{"n_layer": 12, "d_model": 192, "n_head": 3, "n_kv_head": 1, "head_dim": 64, "d_mlp": 448, "vocab_size": 2048, "activation": "swiglu", "norm": "rmsnorm", "norm_place": "pre", "norm_eps": 1e-05, "positions": "rope", "rope_base": 10000.0, "rope_fraction": 1.0, "qk_norm": false, "attn_scale": 0.125, "bias": "all", "tie_embeddings": true, "parallel_block": false, "init": "uniform", "init_std_qkv": 0.0365, "init_std_o": 0.0, "init_std_up": 0.0365, "init_std_down": 0.0, "optimizer": "soap_variant", "lr": 0.0043, "lr_mult_o": 1.35, "beta1": 0.95, "beta2": 0.99, "lr_head": 0.00621, "grad_clip": 0.5, "warmup_steps": 200, "schedule": "wsd", "decay_fraction": 0.938, "decay_shape": "square", "final_lr_fraction": 0.0, "batch_tokens": [32768, 65536, 98304], "seq_len": 128, "doc_mask": true, "train_tokens": 369900000, "steps": 6185, "dataset": "wikipedia_en"}
Each number is 128 + 24 x the weight over its row's rms, rounded and kept within 0 to 255. Layers, rows and columns count from 0. The size above them is the row's rms in percent of the matrix's.

# layer 8 MLP gate, 448x192, rms 0.227, rows 194-217, columns 96-191
size [ 97  97 102 103 102 100 102 105 104 101  97  91 110 102 103  99  99  97  99  97 106  99 100 104]
[[134 138  85 118 133 145 152 108 103 129 122 137 146 150 131  76 146 152 153 128 111 141 145  96 134 126  97 133 171 145 119 123  98 120 166 145 106 141 143 128 101 129  85 150 112 146 151 105 111 144 113 101 133 174 159 158 131 131 153 203 125 109  99  76 104 155 103 121 122 129 137  94 156 133 186 133 136 120  88 140 131 164 155 145 112 141 150 104 106  92 125 150 187 122  99 123]
 [118 140 141 160 146 142 135 131 119 136 126 146 134  91 144 137 145  80 105 164 101 135 116 106 138 105 129 152 175  83 131 128 117 142 125 151 130  96 147  94 139 158 122 156 117 107  87 146 133 125 115 139 148 116 134 134 168  96 120 145 131 161 119  84 154  83 111 105 132 143 170 126 104  76 143 100 169 124 140  70 105 115 135 128 145 125 107 128  97 143 144 105 140 144 171 112]
 [129 131  69 116 150 140 154  89 116 141 133 127 118 105 145 113 151 115  98 107 135 102  88 136 162  77  87 116 121 151 136 137 116 104 152 107  81 120 169  96 124 112 120 114 145 141 111 132 130 132 146 108 107 103 170  98 163 174 127 126  93 125 104 104 115 109 129 112  96 124  93 118 105 168 160 113 105 129 132  90 152 171 121 139 138 123 157 152 183  76 160  95 138 137 189 137]
 [159 136 132 103 120 149 157 161 150  85 180  90  96 132 132 131 180 167 142 109 164 119 119 112 112  84 121 143  92 148 138 103 133 179 120  75  97 146 154 117 165 115  97 118 140 152 149 143 164 137 102 123  65 139 139 146 114 125 121 160 113 114 157 119 155 129 149 112 134 144 156 145 108 119 128 144 143 123 119 127 133 123 142 133 120 137 137 174 151 104 128 112 128 142 165 133]
 [110 186 180 169 105 146 151 109 124  82 113 151 123 134 142 176 151 169 140 145 146 119 150  94 150 159 114  95 136 157 113 134  91 109 166 129 167 166 126 116 171 103 121 121 159 139  96  98  79 117 152  96 151 109 114  88 124 133 133 152 125 139 164 155 153 107 101 118  79 159 128 113 121 126 143 121  77 106  95 173 111 132 141  95 146 112 148 132 158 125 141 150 137 154 110 130]
 [150 108 155 127 118 142 128 148 104 122 162 106 135 106  76 117 101 119 131 149 172 173  92 106 130  99  84 138 147 160  80 110 152 145 122 110 125 128  96 122 135 146  95 115 109  85 109  98  85 115 123 164 122 101 119 121 134 126 108  98 122 145 118 134 145 122 127 155 118 119 142 103 118 161 175 139 178 170 124 127  88 132 124 134 150 130 126 104 131 109 111 131 124 109 108 117]
 [ 45 108 150 186 140 122 164 129 104 100 115 125 150 111 130 109 107 101 140 120 156 136 150  85 132 143 110 118 137 131  98 100 136 103 122 111 129 113 134 107 117 117 167 121  74 131 148 132 157 125 153 163  85 164 106 200 120  95 118 138  95 136 108 156 127 145  76 168 127 118 139 143 170  87 102 144 136 117 120 144 114 125 166 177 148 148 128 129 123 123 129 139 146 118 123 131]
 [ 77 119 120 130  70 130 108 117 181 117 116 100 146 125 136 127 123 126  99  97 120  98 123 126 110 132 121 109 135 135 106 135 104 109  99 133 118 155 167 144 215 105 142 101 161  99 123 166 133 124 144  95 142 136 128 151 212 122 103  92 116 168  89 137 154 109 173 135 123 152 103  94 108 148 150 150 123  85 131 139 142 163 133 150 126 120 123  99 117 130 104 157 121 130 114 133]
 [114 109  81 133 123 156 123 150 138 197 124  91  96 161  84 107 122 125  67 126 136 123 127 113 182 112 166 116 130 114 120 129 132 104 125 133 145 138 105 161 132  92 131 150 157 128 134 108 160 117 139 119  92 125 139 121 147 110 128 101 158 135 143 154 142 158  53  87 181 153 121 118  93 135  94 115 127 101 125 126 102 135 160 145  82 138 129 146  94  96 108 122 114 123 135 119]
 [146  84  78 113 136 103  78 125 125 185  92 130 121 156 112 116 111 133 128 112 139 176 139 112 132 151  83 139 142 129 127 128 122 143 101 129 131 115 152 125  90  74 103 102 115 109 102 139 118 120 158  99 110 128  76 134 135  86 139 146 156 144 112 127 115 141  92 104 161 170 150  90 118  76 155 111 170 162 100 111 100 185 126 158  78 109 111 105 134 148 153 130 116 132  70 154]
 [142 135 129  86 134  99 111 119 157 150 113 173 131 124 146 113 109 129 155 110 112 169 148 124 116 100 125 113 163  64 100 191 105 128 140 132 119 152 176  78 136  96  84 165 141 134  75 118 127 140 118 168 104 146 161 130 120 130 143 150 140 143 148 151  92 122 141 120 134 134 119 112 149 131 145 117  98 153 116 118 146  91 125 122 130 157 134 112 169 163 139 113 135 117 130 131]
 [122 103 171 112 138 132  91 148 127 105 144 136 110 110 148 150  80 116 125 116 149 136 194 101 108  90 125  92 164 144 137 163 135 122 155 102 156 142 134 126 163 100 135 157 134 130 103 173 105 133 110 108 141 162  78 145 141 103 154 130 115 137 135 147 143 121 150 152 110 126  90 120  97 113 160 142  98 124 115 139 167 119 103 132  96 155 146 155 136 152 114 159  61 143 160 111]
 [ 96 127 125 146 157 115 159 178 197 149 101 130  90 142  88 106 145 117 163 124 111 136 146 131 160  87 128 118  73 120 126 109 106 110 135 124 106 112 158 106 153 124 121 150 180 115 193 136 123 137 146 133  90 135 129 114 102 130 160 138 126 102 163 113  98 111 140 121 131 140 132  93  78 150  87 108 125 114 138 146 116 150  90  85 155 144 134 129 128 162 144 173  96 169 158 169]
 [162  88  96 118 111 135 105 118 130 163 146 104  97 163 146 126 132 142 151 106 143 166 143 157 103 101 157 137 109 168 161 152 141 107 113 123 132 119 125 155 136 127 126 183 152 108 113 131 148 161 113 108 131 125 135 143 124 103 159 117  92 133  73 126 112 123 107  93 119 135 145  98  93  98 102 122 130 117 106 153 107 141 128 116 132 135 138  87 136 124 114  82 128 191  96  98]
 [ 77 123 116 164 111 134 123 116  98 161 126 106 103  86 152  91 175 122 114  95 100 125 104 178  91 112 106  73 133 122 142 125 130 124 130 105 153 123 130 125 136 102  83 158  99 125 122 117 141 111  96 112 124 101 126 108 167 160 115 134 123 157  80 108 131 162 121 138 141 155 109 161  89 150 128 143 156 152 142 102 124  89 136 164 123  93 106 128 114 155 119 123 103 118 109 145]
 [128 143 147 130  85 172 116  89 128 147 144 160 140 129 172  99 105  77 136 140  89  72  78 125 144 104 140 124 121 154  76  89 118  91 127  90  95 122 158 134 153 121 124 148 146  94 129 153 134 167 123 157 157 151 132 136 163  83 136 155 174 101 144 126 155  86  97 110 133 126 112 152 132  90 129 149 145 141 145 127 120 108 118 168 192 127 116  85 131 134 108 139 127 127 149 120]
 [141 135 143 122 107 174 105 139  89 146 107  90 134 156 127 151 126 115 107 158 129 116  89 153 116 119 118  88 162 113 105  58 114 110 138 145 154 158 131 162 125 127 103 109  76 136 162 150 123 139 131 106 142 100 140 121 134 158 109 167 105 153 144 138 151 112 100 123 105 105 115 137  98 147 196 106 126 145  97 150 108 160 104 131 135 194 131  86 132 159 137 127 145 139 116 152]
 [123 116  94 176 131 104 134 107 139 168 145 149  88  84 133 100 109 144 130 117 185 146  97  92 112 128 135 147 124 128  93 108  91 114 126 131 113 121 122  92  96 161 124 192 134 143 164 159 134 131 162 137 107 131 115  99 170 165 127 137 167 124 126 117 150  63 117 127 103 108 126 152 138 104 140 144 135 114 137 109 110 168 133 129 139 126 110 119 164 152 135 146 144 141 162 160]
 [ 92 143 111 135 126  89 103 103 148 126 118  86 132 164 147  96 153 124 128 154 137 140 131 128 125  68 161  97 182 113 135 103 120 112 150 104 112 125 129 176 126 188 134 118 136 143 153  81 142 188 140 163 120 131 156 145 151 124  80 125 132 129 116 104 115 120 133 137 102 126 126  90 135 152 133 132 135 135 111 143 115 169 137 120 104 103  86 107 134 161 165 108 110 112 148  90]
 [127 135 128 112 143  86  87 153 151 135  96 115 151 110 139 121 196 144 122 134 151 180 131 108 160 101 147 131  84 130  86 159 174 131 132  81 123 146 129 133 125 143 135 152 165 179 128 131 134 104 146 117 114 199 132 151 145 108 122 102 137 104 157 163 132 109 116 117 116 126 128 123 130 149 177 139 109 170  99 127 111 134 116 115  94 139 171 128 151 120 127 131 120 100 158 110]
 [115 101 146 136 115 125 122 104 163 131 131 158 129 137 111 100 159  77 141 100 148 136 112 116 138 110 171 129 136 105 122 125 128 102 150  72 102 144 127 107 177 118  95 125 125 127 159 112 158 101  88 111 101 138 154 139 137 140  90 139 112  82  99 143 154 134 149 121 115 138 223 119 101 170 131 143 131 155 158 124 133  94 130 143 142 116 134 119 118 114 121 107 142 114 133  80]
 [205 113 150 151 140 150 135  88 160 109 122 130 122 124 106 143 128 105 182 140 148  78 156 128 153 142  91 179 125 127 146 158 135 110 169 133 127 110 151 141 147 126 140 115 140 144 128 113 101 121 130 125  87 121 125 139 123 133 146 142 101  93 131 159  94 142 106 122 142 117 128 109 108  94 114 175 101 160  70 135 114 181 117 143 124  81 129 128  86 141 108 187 123 153 106 118]
 [127 123 146 131 124 134 143 145 166 139 125 110 138 162 107 178 130 104 118 121 144 159 110 136 128 102 143 124 132 139 100 121 162  99 117 147 100 112 162 126 139 127 119 122 111 133 110  95 158 130 124 130 113  86 119 111 145 114  98 145 149 148 144 116 153  82 150 171 139 119 128 128 149 123 160 134 132  89 104  87  86 128 111 140 151 155 130 125 145 107 117 101 128 150 126  90]
 [118 146  80 125 130 104  84 129 152  93 123 120 102 185 172 128  99 124 105 111 121 180 110 126 190  77 136 123 108 119  99 118 131 110 142 139 132 104 139 141 152 167 130 136 138 120 128 131 126 135 111 168 139 125 163 113  97 130 135 144 156 132 144 109 117 145 101  95 115 135  98 112 131 131 165 148 150 112 162  86 118 113 150 162 149 138 120 132 153 187 135 152 143 141 143 107]]
# layer 8 MLP up, 448x192, rms 0.242, rows 194-217, columns 96-191
size [103  99 100 103  97  99 101 108  93 102  97  96 114 101 103 105 104 100  95  97 101  96 104 104]
[[125 134  93 160 128 106  81 106 157 137 180 126  82 120  94 134 134 120  96  98 143  68 134  93  80 129  95 115 123 140 119 123  81 147 129 121 103 163 110 127 146  94 148 137 144  96 119 145 118 139 152 127 142 180 105  88 128 191 114  96 138 152 149 176  83 128 163 147 135 123 103  94 132 114 135 142 111 150 156 114 112 114 151 149  97  99 164 144 117 132 131  88 119 146 110  88]
 [ 85 128 134 104 140 169  77 164 140 119 103 165 121 153 116 109  97 124 122 123 104 102 156 145 148 132 105 100 118 167 126 112 167 129 101  85 129 144 145 121 116  90 123 125 161 121 146 110  86 134 105 117 114 147 192 125  88 153 119 133 112 153 104 149  83 156 124 137 108  75  81 148 142 129 135 123 142 131 135 167 147 127 141 104 136 124 126 118 155 138 122 128 104  96 156 150]
 [132 122 107 164 178 171 104  83 122 143 113 114 114 124 154 115 140 170 176  94 106 135 125 139 150 188 131  80 134 120 138 123 154 154 119 161 149 110 167 125 138 153 148 139 105 101 152 125 127 143 154 161 111 131 134 117 117  91 134 102 128 106 134 127  97 122 118 143 125 151 121 130 137 127 127  96  74 141  99 134 141  74 138 102  92 119 129 128 136 150 146 107 114 158 100 176]
 [102 149 136  86 120 141 134 108 143 145 142 132 161 103 176 127 133 105 166 135 143  91 203 150 130 124 147 146 132 123 115 129 143 125 160 136  96 175 123 150 127 123 135 179 110  99 146  82  94 141 123  98 108 104 122 100 102 107 131 140 139 147 145 127 135 160 114 112 171 133 119 113 113 145 140 115 116  90 133 151 150 141 158 144 113 117 123 156 134  77 127  91 177 157 100 114]
 [130 136 110 154 121 148 163 136 119 115 166 130 135 176 122 155 140 159 168 138 120  85  93 139 143 193 152 119 118 132 140 159 109 100 105 107 121 143 140 148  94 139 128 122  75 149 164 110 161 122 124 157 119 132 123 124 109 127 146 111 111 144 103 182 136  77 125 140 135  60 179  89 119 113 168 155 130 127 107 143 124 135 105 174 180 115 154 124 116 147 172 164 104 125 133 121]
 [154 117  99 116 129  94 135 121 168 111 135  98 157 127 111 147  76 128  93 102 119  72 129 127 102 134 110 174 155 126 143 132 159 118 149 119 113 122  89 155 109 172 180 108 174 147  96 120 155 129 131 114 147 113 150  94 144 144  88 159 143 159 159 155 125 149 115 156 140 161 127 153 110 137 110 106 124 102 124 150 159 136 117 101 121 137  96 145 109 100 134  68 149 153 126 135]
 [146 113 139 104 148 106 151 116 160 124  77 145 173 124 125 104 134 111 149 172  93 180 130 129 118 150 133 154 124 136 170 168 118 104 138 134 143  79 136 128 143 127  98 139 142 150 117 121 120  99 162 173 137  95  97 150 134 116 129 129 124 130 136 171 104 117 176  81 101 188 138  88 126 111 140  75 140 132 150 127 132 179  95 147 124 121 163 112 110  85 113 116 139 145  90 137]
 [140 119 148 131 130 108 118 144 122 139 133 151 124 138  80 102 163  90 127 143  90 158 124  74 163 130 176 129 179 154 119 135 168  85 105 121 125 112  92 128 127 116 105 108 156 144 169 110 129 109  87 151 179  92 115 144 151 135 171 134 138  90 149 158 148 124 117 135 137 138 127  99 141 124 115 113  93 133 127 114 130 132  86 168 121 104 111  88 104 129 155  82 118 158 144 205]
 [106 148 142 130 115 108 135 146 167 133 122 111 122 161 118  75 110 150 102 120 183 101 184 150 134 101 119 117 127  87 132 158 117 134 140 112 130 123 155 130 150  87 167 101 147 136 115 115 105 106 125 130 169 141 136 107 125 141 136 101 111 125 136 181 109 106 135 156 121  67 165 105 147 108 139 190 145 110 125  88 130  94 111 143 108  84 186 102 134 123 165 112 142 164 149 132]
 [144 110  93 141 171  96 126 135 133 106  77 133 123 117 118 128 137 123 178 159 135 134 125 181 126 114 126  69 142 189 145 138 112 138 140 111 106 129 102 100 129 151 133 134 111  95 127 126 136 142  98 168 134  75 153 163  90 109 110  80 109 139 140 131 155  71 149 129 146 108 124 131 134 190 148 145 196 116 126 132 117 100 123 150 138 134 133 123  99 121 153 125 110 152  99 139]
 [139 100  65 139 152 114 164 143 132 143 100 172 101 142 120 157 121 118 121 121 110 137 135 120 151 140 104 130  77 127  98 132  64 118 155 137 125 138 114 124 149 141 119 146  94 134 115  78 109 124  95 150 127 129 158  98 134 159 164 150 140  99 157 117 145 140 142 100 113 142  82 137 154 140 161 135 120 126 155  98 160 114 139 157 108 127 108  80 137 111  88 149 171  80 144 111]
 [154 117 133 125 104 168 128 169 137 113 110 119 130 174 110 102  64 110 145 141 109 149  87 133 131 103 146 121 121 133 137 119 122 101 111 140 135  95 131 168 158 134 120 173 137  97 111 154 116 184 152  95 117 145 119 156 141 183 183  98 123  88 127 103 104 117 105 137 127 104 125 104 158 167 118 108 116  97 131 108 141 150 120 127  87 110  85 149 110 140 139 143 144 151 117 145]
 [102 122 110  87 118 113  78 146  98 110 105 105 127 150 134 120 104 172 146 106 124 176 152 154 124 118 159 139 143 131 111 114 116 140 150 138 111 114 142 145 149 131 143  98 105 138 145 105 161 144  99 181 126 151 115 137 117 144 146 131 108 160 178 141 130 142 141 154 131 118 106 133 162 146 106  77 110 136 138 128 113 166 140  93 124 161 151 118  95  96 127 157 159  91 136 147]
 [121 128  79  71 140 107 118  78 146  82  52 115 120 119 141 127 149 116 131 130  89 105 140 134 153 106 120 112 107 159 119 119 132 153 177 153 133 124 133 130  89 125 126 130 107 119 142 155 161 157 147 152 136 146 160 140 116 152 125 141 133 127 105 126 125 155 128 134 159 147 170 116 142 138 141 107  73 110 156  89 128 134 128 137 131 139 156 171 113 114 110 107 209  88 151 107]
 [141 125 132 140  86 104 121 116 108  93 127 165 113  93 166 170 120 133 144 152 114 145 107 126 105 133 130 148 104 160 139 108 120 125 150 113 129 142 155  69 123 159 142 131 112  89  99 150  89 113  93 148 117 152 123 147 124 127  97 126 140 103 116 101 130 119  95 128 131 170 142 143  99  71 140 131 143 137  86 106 114 129 125  88 123 108 126 101 153 136 141 124  93 149 146  89]
 [138 156 195 148 108 142 152 152 131 165 146 142 147 146 132 151 133 173 136 126 141 121 144 132 105 116 120 131 127 139 163 125 107 121 158 115 132 162 131 111 157 154 124 148 164 133 118 117 157  91  52 123  86  99 123 129 125 119 134 143 132 142 111  59 111 129  88 129 142 123 105 131 115  98 111  98 133 136 122 149 139  87 135 130  97 111 150 143 130 137  92 105 122  91 104 113]
 [155 145  83 183 124 105 133 103  95 122 147 120  69 105 145 131 170 171 124 126 106 125 151  80 139  97 116 160 142 135  94 159 110 138 101  96 129 155 122 148 124 146 114 136 134 141 108  63 124 179 129 134 156  85 132  83 129 123 107 125 107 146 118 119 106 109 129 123 126 129 164 102 139 105 105 110 149  74 112  81 140  87 171  74 121 149 137 113 117 121 151 136 134 124 119 114]
 [140 138 150 153 148 134 119 115  89 104 137 172 170 105 104 168 140 191 144  98 125 137 135 111 100 113 138 164 159 145 183 135 120  90 147 117 112 150 131 133 143  99 156 162 122 116 120 120  93 132 119 125 140  88 112 147 190 144 114 135 109 119 131 154 112 121 172 121 180 122 133  83 136 113 147 179 129 137 136 109 147 114 139 175 158 168 128 103 104 180 129 108 124 186 101 105]
 [145 110  70 111 125 125  99 151 108  92 134 109 153 144 135 137 126 142 142 131 150 128 124 168 148  83 139 130 127 147 102 141 105 108 101 157 115 142 163 144  99 172 190 187 118 158 185 127  81 127 147 127 167 138 123 112 160  94 154 119 113 120 122 118  91 126 116 122 168 103 117 139 134 116 123 128 144 126 108  96 165 156 116 147 160 169 107 116 146 128 118  93 109 156 191 159]
 [198  76 197 146 148 123 137 119 140 115 157 144 118  69 117 145 135 152 115  91 139 135 114 125 112 113 134 162 104 144 125 149 106 170 108 165 112 141 132 154 147 149 178  95 105  87  99 153  99 143 140 154 131 141 142 142 130 123 116 114  99 165 142 105 109 151 106 125  84 138  99  92 144 167 124  93 144  93  96 191 132 118 159 133 143 119 114 150 134 131 155 134 130 140  96 133]
 [124 118 101 132 126  83 158 113 119 167 133 108 130  92 143  94 105 113 105 123 128 158 121 162 132 151 106 139 152 127 163 107 143  98 177 170 131 114 119 150 138 109 103 127 143 113 115 112 104 169 106 166 147 124 133 124  91 131  96 136 123 179 190 118  85 146 156 114 144 150 132 106 137 101 135 187 126 128 105  71 174 154  91 119 106 132 116 148 118 127 127  93 133 162 103  89]
 [139 159 153 117 119 138 151 133 147 107 147 134 132 166 120 132 126 142 114 104 109 111 107 120 108 152 190 131 132  77 126 156 130 123 121  89 123 120 152 119 103 138  99 123 134 132 130 137 104 128 136 167 159 117 136 127 112 132  96 119 135 148 138 128 135  71 126 149 113 120 159 118 105 111  89  68 128 134 197 135 127 141 129 116  71 106 127 122 101 108 164 119 124 111 131 169]
 [147 170 130 166 152 103  88 155 169 138 196 124 126  91 125 145 137 138  90 146 114 153 123 127 131 147  72  99 145 148 101 123 162 128  93 159 118 113 150  97 115 129  96 107 130 133 139 112 112 127 132 147 126 117 106 157 146 148 153 153 113 130 158 144 147 133 123 124 179 140 124 113 129 141 177 142 164 102 119  96 173 102 117 130  83 100 151 146 154 136 180 129  95 117 132 141]
 [ 96 112 171 156  94 129 116 132 165 135 131  99 113 134 146 121 150 136 131 126 124 109 127 161 102 130 137 114  68 135 114 111 129 110  61 129 137 133 102 102 116 119 119 147 149 117 121 178 148 137 147  87 133 156 123 123 125 111 118 157 150 111 109 122 147 123 131 124 114 136 115 131 144 109 118 134 105 111 153 114  99  90 155 189 119  92 173 116 105 153 117 127 130 137 148 100]]
# layer 8 MLP down (transposed), 448x192, rms 0.231, rows 194-217, columns 96-191
size [ 98 100  99 102  96  99  89 103 105  99  96  93 105 102 103 102  99 106  98  96 107  95 100 104]
[[125 170 174  99 113 112 125 159 104 103 127 107 131  95 108 139 132 148 104  93 121 148 121 127 153 161 126 128  87 131 149 121 152 154  83  94 155 115 123 152 121 129 118 138 142  52  99 137  85  95 166 129 144 119 142 159 132 115 137 178 126 110 157 112 163  85 141 108 135 115 135 125 123 149  91 102 100 145 115 105 117 137 150 103  84 156 114 111 121 138 122 127 143 133 155 103]
 [136 120 149  93 106 169  77 124 111 118 154 120  96 150 167 138 137 160 128 129 143 106 139 143  99 157 135 124 133 137 114 125 150 173 130 110 126 147 134 124 115 164 113 163 122  71 165 140 111 134 160 102 140 105 135 163 161 100 108 149 133 152 139 138 144 173 168 117 156 130 119 119 139 101  79 156 130 109 105 210 142 134 137 108 146 129 122 134  68 107 146 131 148 130 119 132]
 [113 154 161 117 137 118 114 130 123 147 123 113 142 142 133 152 110 101 119 162  70 132  77 144 167 141  72 101 110 133 125 133 109 158  93 141 159 130  74 142 119  75 128 138 153 133 108 135 110  81 111 152 148 143 146 145 145  91 166  91 109 143 130 156 120 152 142 116  91  88 113 117 119 115 163 116 136 127 123 115 114 133 119 154 136 134 160 132 180 162  96 137 118 121 101 121]
 [163 134 140 118 125 186 121 105 137 106 131 128 154  95 181 131 161 156  96 128 121 131 101 145 126 133 128 154 131 188 133 102 107  72 156 118 143 150 132 110  66 119 180 158 171 131 135 100  86 115  70 152 119 102 127 136 156 141 125 101 117 135 108 146 124 110 166 126 125 157 121 105 115 126 124 123 105 118 135 175 146 118 118 166 124  90 124 168 155 100 139 166 148 129 114 139]
 [144 182 130 117  93 140 101 175 146 113 188 143 149 150 140 127 113 119  99  96 130 193 145  88  91 129 119 172 113 156 101 158 137 132 138 116 146 104 117 129 120 128  71 120 159 163 104  89 113 148 123 111 168 123 122  97 158 153 172 157 153 133 166 101 154 161 160 151 172 144 128 113 123 113 118 155 120 138 134 142 104 105 150 128 145 114 146 157 184 169 153 141 127 128 117 120]
 [119 158 133 171 159 122 138 111  98 110 122 125 104 103 158 166 107 167 146 126 111 119 109 134  99  47 126 124 106 138  76  76 128  74 156 147 156 149  96 100 111 158 136 134 143  95 115 133 128 150 139 107 133 124 137 112 137 137 150 128 163 155 127 123 135 134  87 138  97 160 156 146 148 156 137 139 128 125 107 191  93 150 121  97 115 143 111 153 121 125 118 137 130  52 101 132]
 [125 130 116 124 119 126 123  85 129 119 129 129  62 112 103 190 116 134 118 127 144 106 125  74  98 110 130 121 145 131 130 144 167 150 101 147  76 141 132  99 161 123 144 157 110 120 141 141 124 163 165 112 137 117 144 108 139 148 164  89 106  79 145 113 130 125 140 104 119  86 164 147  88 131 166 192 131 182 112 109 154 119 122 100 142 104 125 133 131 155 132 118 149 111 116 204]
 [128 105 174 146  69 151 108 107 146 140 141  94 123  89 148 105 155 127  79 147 115 143 132 147 158 142 153  88 152 100 124 103 139  96  89 136 128 133 169 153 148 135 133 104 183 120 129 129 134 148  87 145 128 122 143 134 155  98  83 136 115 148 121 164 127 108 160 116 131 112 114 101 153 154 102 128 117 123 109 103 141 139 139 107 156 121 106 131 143 139 147  85  77 128 147 125]
 [143 145 134 113 138 112 139 161 152 135 128 139 120 111 133 146 159  67 104 137 135 125 153 162 132 164 123 117 165  80 139  87 100 148 119  88 156  87 140 105 106 153 149 111  98 102  61 143 110 122 141 143 117 107 153 128 120 163 131 122 105 129 150 108 135 128 123 101 138 144 129 125  75 128 159 117  93 117 124 129 156 135 129 157 145 142 185 125 109 100 141  87 119 134 156 120]
 [108 159 122 147 117 103 107 124 119  90 150 137  83 151 141 148 144 135  65 114 141 130 183 145 156  91 105 121 160 143 132 143 162 132 136 127 111 104  99 177 120 147 145 143 129 141 106 130 125 133 114 161 130 136 130 125 110 125 169  99 119 116  94 132 163 136 125 143 143 157 108 108 182  91 126 150 149 148 155 122 123  84 149 106  90 128 129 122  75 129 169 119  81 120 103 123]
 [ 64 133 130 148  98 132 117 126 119 146 170 119 135 112 100 141 152 101 122 142 136  90 153  90 141 117 122  97 122 139 165 115 146 108  70 107 105 149 128 140 118 153  88 141 191 134 129 130 121 115 134 101 108 131 126 174 143 146 109  98 130 114 112 106 135 108 147 167  94 145 146 157  80 136 112 117 141  79 121  80 182 120 138 116 135 154 177 126 129 106 113 117 106  98 168 157]
 [133 170 110 164 115 121 158 149 108  97  95 155  98 104 128 166 125 158 127 120 100 153 109  78 116 144 134 166 104 139 166 118 139  91 148 109 143 109 115  80 123 131 191 111 154 119 107 102 104 110  52 153 142 149 151 171 128 129 143 150 132 184 113 148 114 138 162  76 134 157 137 125 105 114 171 158 137 155 155 123 140 151 140  86 137 171 126 127 125  92 131 153 104 135 113 162]
 [143  80 108 107 128 153 124 127 164 141  95  99 112 125 137  94 117 101 159 168  96 146 142 130 111 133 150 162 151 127 140 133  96 130 156 144  97 157 128 151 168 121 122 140 111 125 104 138 122 145 132 120 138 146 104  73  92 136 179 144 135 142 165  85 154 129  91 124 156 157 117 163 104 122 139 162 149 171 113 113 175 174 105 105 113 178  73 138 109 136 140 163 117 111 128 102]
 [159 106 113 109 120 115 116 125 118  96 120 126 115 102 155 179 117 142 151 143 119 137 104 105  90 101 133 161 139 139 144  95 108  80 142 110 160 117 111 164 124 133 171 138  98 117 136 128 136  96 101 155 119 144 100 120 149 105 135 108 136  97 145 134 119 154 151 130 122 121 135 120  86 147 161 114 153 110 138 119 152 133 129 128 116 140  92 136 108 139 171 164 112 122 161 175]
 [121 113 133 142  81 129 105 120 149  91 101 144 119 184 160 138 115 159 137 170 184 106 141 121  98 155 146 104 128 138 106 144 131 160 126 141 114 144 141 106 124 148  94 167 109 146 128 167 116 129 122 118  99 156 131 157 115 134 136 128 136 133 129  96 140 107 125 133 108 146  98  88 123 118 150 111 115 146 143 175 118 118 142 126 115 109 105 153 149 118 119 160 178 158 116 150]
 [131 139 151 152 142 161 124  53 136 129  96 139 181 146 126  82 108 118 147 112 149 158 105 135  87 122 107 127 124 135 144 123 141  97 129 114 108 191 129 130 100 106 148 175 111 119 116 166 163  81 144 140 171 110 120 161 129  94 120 170 157 124 116 138 108 140 114 103 118 152 147 159 133  99 116 103  94 117 162 149 138 136 137 133 128 126  90 101  88 155  94 108  91 130 132 114]
 [159 124 103 136 168 111 125 134 124 128 163  68 112 126 124 133 133 101 148 143 121 145 134 135 126 119 143 119 123 152 153 179 150 136  90 147 137 144 103 116 125 154 115 149 100 149 116 135 165 109 115 101 156 174 106 156 128 135 116 142 123 129 121 132 127 119  96 114  99 114 118 126 120  92 130 119 159 129 123 148 170 204 134 138 148 137 106 108 161 146 139 119 136 136 110 112]
 [145 119 128 138 121 104 133 101 135 130 111 151 143 124 139 108 156 105  93 130  85 105 162 121 160 114 105 112 114  93 170 126 175 120  86 139 152 166 122 113 135 118 176 133  83 142 132 130 132 100 155 131 135 119 129 151 102 131 131 167 102 138 114 112 121 124 152 142 129 110 102 119  95 111  80  95 140 116 137 120  86 151 144 115 163 135 145 124 167 148 120  85  92  87 171 100]
 [151  99 153 142 121 112 160 119 147 133 159  84 151 146 161 102 149 102 131 117 119 124 132 206 121 103 122 159 127 115 147 112 110 167 124 148 104 173  73 149 100 137 126 133 149 115 162 152 125 105 125 135 121  78 152 140 133 140 169 143 111 129 122 123 158 110 143 150 136 171 120 126 139 148 145  87  94 160 107  89 105  78 129 106 108 130 184 136 121 114 119 169 148  98 132 116]
 [165 124 169  96 116 135 131 106  90 197 127 134  99 122 118 118  96 129 156 131 138 104 166 158 121 153 136 138 144  93 138 115 105 160 131 106 147 151 125 103 145 119  74 160 127 112  98 177 145 140 167 142  91 137 145  82 108 122 134 120 184 138  98 149 139 133 135 114 150 141 131 135  90 118 166 142 125 142 136 108 118 159  97 154 113 102 136 154 137 186 133 143 120 134 140 153]
 [123 147 154 115 108 136 157 121 126 161 150 157 203  98 129 136 101 126 127 122 121 142  93 113 132 139 118  85 152 118 174 146 118 148 123 106 110  70 150 175 145 132 158  71 155 126  90 129 135  81 110 133  89 130 121 123 155 118  69 124 158 117 119 145 141 101 102 147  79  89 148 109 167 105 112 139 122 139 116 146 138 122 109 136 118 181 142 124 140 109 119 176  99  81 125 122]
 [ 76 183 145 133 132 122 117  81 120 117 146 132 115 145 140 136 113 107 168  94 122 128 138 111 135 133 112 155 136 180  72 101 146 144 113 128  84 154 193 131 124 134 112 133 115 144 100 148 117 134 127 175 140 116 149 108 123 159 152 132 116 133 106 119 110 129  55  89  85 141 139 118 129 142 118 143 127 135 117 140 149 145 136 101 110 107 137 129 136 141 147 145 112 134  99  69]
 [100 137 153 153 105  96 153 149 109 124 145 116 150 125 182 128 134 119 135 184 145 149 140  94 117 115 119 140 118 135 163 150 135 117 112 122 142 126 132 107  92 158  83 146  78 141 131 130 109 109  96 149 143 139 121 101 161 155 145 124 104 116 127 167 118 124 165 116 152  95 160 130 127 110  90 125 123 131 119 125 141 102 109  98  97 103 144 102 151 129 137 169 141 126 129 146]
 [111 115  83 162  78 134 137 140 104 120  91 141 121 166 164 119 130 123 102 100 142 129  84 124 178 128 150  97  95 112 130 161 156 104  72  93 140  86 144 137 140 145 123 154 139 127 150 137 118 219 153 126 131 115  90 111  82  86  98 154 108  98 144 118 147 107 151 123  75 151 110 122 109 155 159 158 103 127 137 114 109 127 125 166 110 115 148 166  88 117  92 150  72  86 129  96]]